python train.py --num_hidden_layers=12 --hidden_size=96 --num_attention_heads=6 --num_key_value_heads=6 --head_dim=32 --intermediate_size=384 --vocab_size=8192 --hidden_act="gelu" --norm="layernorm" --norm_place="pre" --norm_eps=1e-05 --positions="learned" --qk_norm=false --attn_scale=0.177 --bias="none" --tie_word_embeddings=true --parallel_block=false --init="uniform" --init_std_qkv=0.0664 --init_std_o=0.0825 --init_std_up=0.0951 --init_std_down=0.0951 --optimizer="soap_variant" --learning_rate=0.00316 --weight_decay=0.0 --lr_head=0.00737 --warmup_steps=200 --schedule="wsd" --decay_fraction=1.0 --decay_shape="linear" --final_lr_fraction=0.0 --batch_tokens=[8192, 16384] --max_seq_len=256 --doc_mask=true --train_tokens=97130000 --max_steps=8484 --dataset="wikipedia_en"
Each number is 128 + 24 x the weight over its row's rms, rounded and kept within 0 to 255. Layers, rows and columns count from 0. Numbers have three digits each. The size before them is the row's rms in percent of the matrix's.

# layer 9 MLP down, 96x384, rms 0.0952, rows 72-95, columns 288-383
094:167118138113140171162105135147116118100145118106104114187133146097134131108127142080163116114128153178146112110097084096136136146107116154139116137141097140129203113115110142134090138128134149110136141123125138091124172093112133114101104166136104117168104087123177123179138106119102112093
095:095151118068085128141129149080128114102114108100150140153120135129155156125164133118179088138183140129105117102117100126173146109174119156124151111153120154154119113120130143137105082095151148141111127115123128161150141110130140100134140119131144090180115136131134133183076109119125139114
111:138145149101149104135140116097101139156157118128104160156100144134140199141149111126100134094156085112123155147123120168175120092110133116102145120117137123115130149110139142105120166117078134114106131148113115165194121152109122159123122154145153140093188129138194077138144122163140140080
094:102094106142129125121118089148117150132094140128112101115127134127145128132164114111172122096131139154147138114137205151101103110161136110115190088164129123173097155144126159157118107126117163127154146134139122142155100101119119145174135146104145100106116160124142122136131126153126135100
102:165185157144146105135113096086100115137135138152129110109122103141158135140125121128130146172108089169136146103197073173139134090112119179107130128157153108076137089137096100141156113141124103135096111156129098165090127142140134127136118106155061152135121123138096114095095128165162162095
098:111144158093113108159120145139105162178118137126075103130122162113106133113114148100121144115148136120132137113175126111210157112124128141120097101134122131114134095077165140097120146157088127103165121143151102162121137118124122107106157141159097095111154128115113124137122095116120109121
101:153122106132103136118134108079138118137111102158141140128168165141167158141143148130149117152118158085122121134131125142111105117123179120163085099136123155094128104091097125135127152104098146129138122119154159149169104147158159125145125119083114166103113085170120144129128038152140136131
097:132134136144132121139137120138110114139120112145159120136103137114164105178132084126142136133140143115101119117130125113113131136130104153145130102151108127123146139166111117123147144119165089142065131145149146080125104120151131124106123093104092137093116130124144176154146152097086135110
103:144121117086119101137138139109145115142115121155153126139094175160165116165122138099119157118121119166104153141157113133113131084092137126177162114160107109130114114131145119134148125137135142141094153154148157134139121109163140131137123158119114102166081108160127110142127101112123122128
093:117118078132114123149099100116097135122139177147114100143131148110124121118104107108170128131132112100160078136128119137082139113111123129109156121140105082128149158129086154102101147089147161148153095128138171106090092093119128171124130133135145118132179128147134145157119143101138114141
106:129147147135125115146142138142142132139119153119132100143136095140133121087133118175101160137130116136127173126165175175121130122107094111114108126112184143082081123115147146107131119136130168117137145169119093168125138126132130129174163166153121097087145153089134110101109135092170144159
094:149134110114140130093181144160092088085151106113115083114104111092152143111156150155094087139097102127178159101089097140158148154094119115126156097108102133173139115155150126136108118109115125135156162140089091171110136161164165097113151144084080116129165176096138160128121102146126147110
094:154163133104133140123090128100136153097140139132144090103124147142094113152168125122107131149136116116118093147120133115114111098119143151106165131121147098150100092116105132177132108093124150136155116118120148149137142202094128116102109178106117131135177127151103174124148166139147119105
109:128138102114130133101146078123129130151129137127072135098141119117111115156159102132143151126113155115115096104111125119158129096134144126091110110138107100162078125152139146118087105111118137129116168211120150141104168094146100149182141158132133128135121167107165113147116118125113158070
097:124132132129086182130120133137139160070181116089124117084133139132167119112145107146141115124099108124161117147136141143148117121149097095096125117183157101088110132097163124144124077118138121114149106110121146101108114159147097093113120158129135156115140163159109090133150112118169134157
108:116123110122148170099103145144151132127119166129124139117150159102094139143157105075065130145120092146132124114100149109151139169094127096153098112142125117115115084121126142111130130156134142118134085126082166146150149149146156127123163139102089169140146124105152137150148149149164125135
102:108113090128101118055148164100128135187130128122131127135083147151124122126138074164119102131098122139145115157136104175099118140128155105118106135156113166120061131088118118109099183130110136175136153134132139111081119110166111133147146124153147086120139098147117116142063130148133147141
100:135097100100156102142110139168105141137155125123143146150170075120138091102137112164100138122139104085120091101089090134135128141165101146160130153144146099150093138136119159132118126134150161140139129103150132099147145078150123122118157076119119127155146144132093112123130126138092135127
096:154120090114121157122126128181145130159122127085153099146120140139108117166153133075124088131132099130155129138106174155111128096150145079147118107095138131117147145138107129112164156142104124137143128138113128131119134134143120070119107115102164124140145092171107132095106109153112154130
103:084130080125124123116112145145141139133147100124129132162136122130145137120122163109177129137137111103122089103102085124116107145180140133104146142120146075110169145121106123140155167112160092113131119127113116083160121116137159138085108132150160102180092128172113142117131156103083126143
109:120130137159137139141122114105152113143168120136114143123078162098082123103107156139196166149124162100110110122124125109155093136122135146128110082143123142112159101162146120132151111148106113116115118136129115065131089171136112100110103101134114146121128105151129100049109119126132136144
105:152100123150117114177075140134123115141166145118141117083130120120104114128158105120116160126155128095126118098155113149112134108120087164118154103127114106103139174107129149167118153117136165122128120136054118092136115101110111163139158111122118146112140109155096133145109121190130082101
093:105110145139129135128134128070118137091132123114094150121097143138124108122146157092080119121125102154128114146116142136147110142094070153079165105124135145149147138135126108118098148135170145140157184107134140149120152144096159095158156122090081161131149110113098162128160094120139150153
099:114114108143167140131117075097170099173119134134139157169190150189075115114154145122068155147134155161124131119157116120121139128123127135125128125135150107129141128148139130123132135129145146096122163127123167099119168114122150092156089135155159142158155097089157174101104137149095144110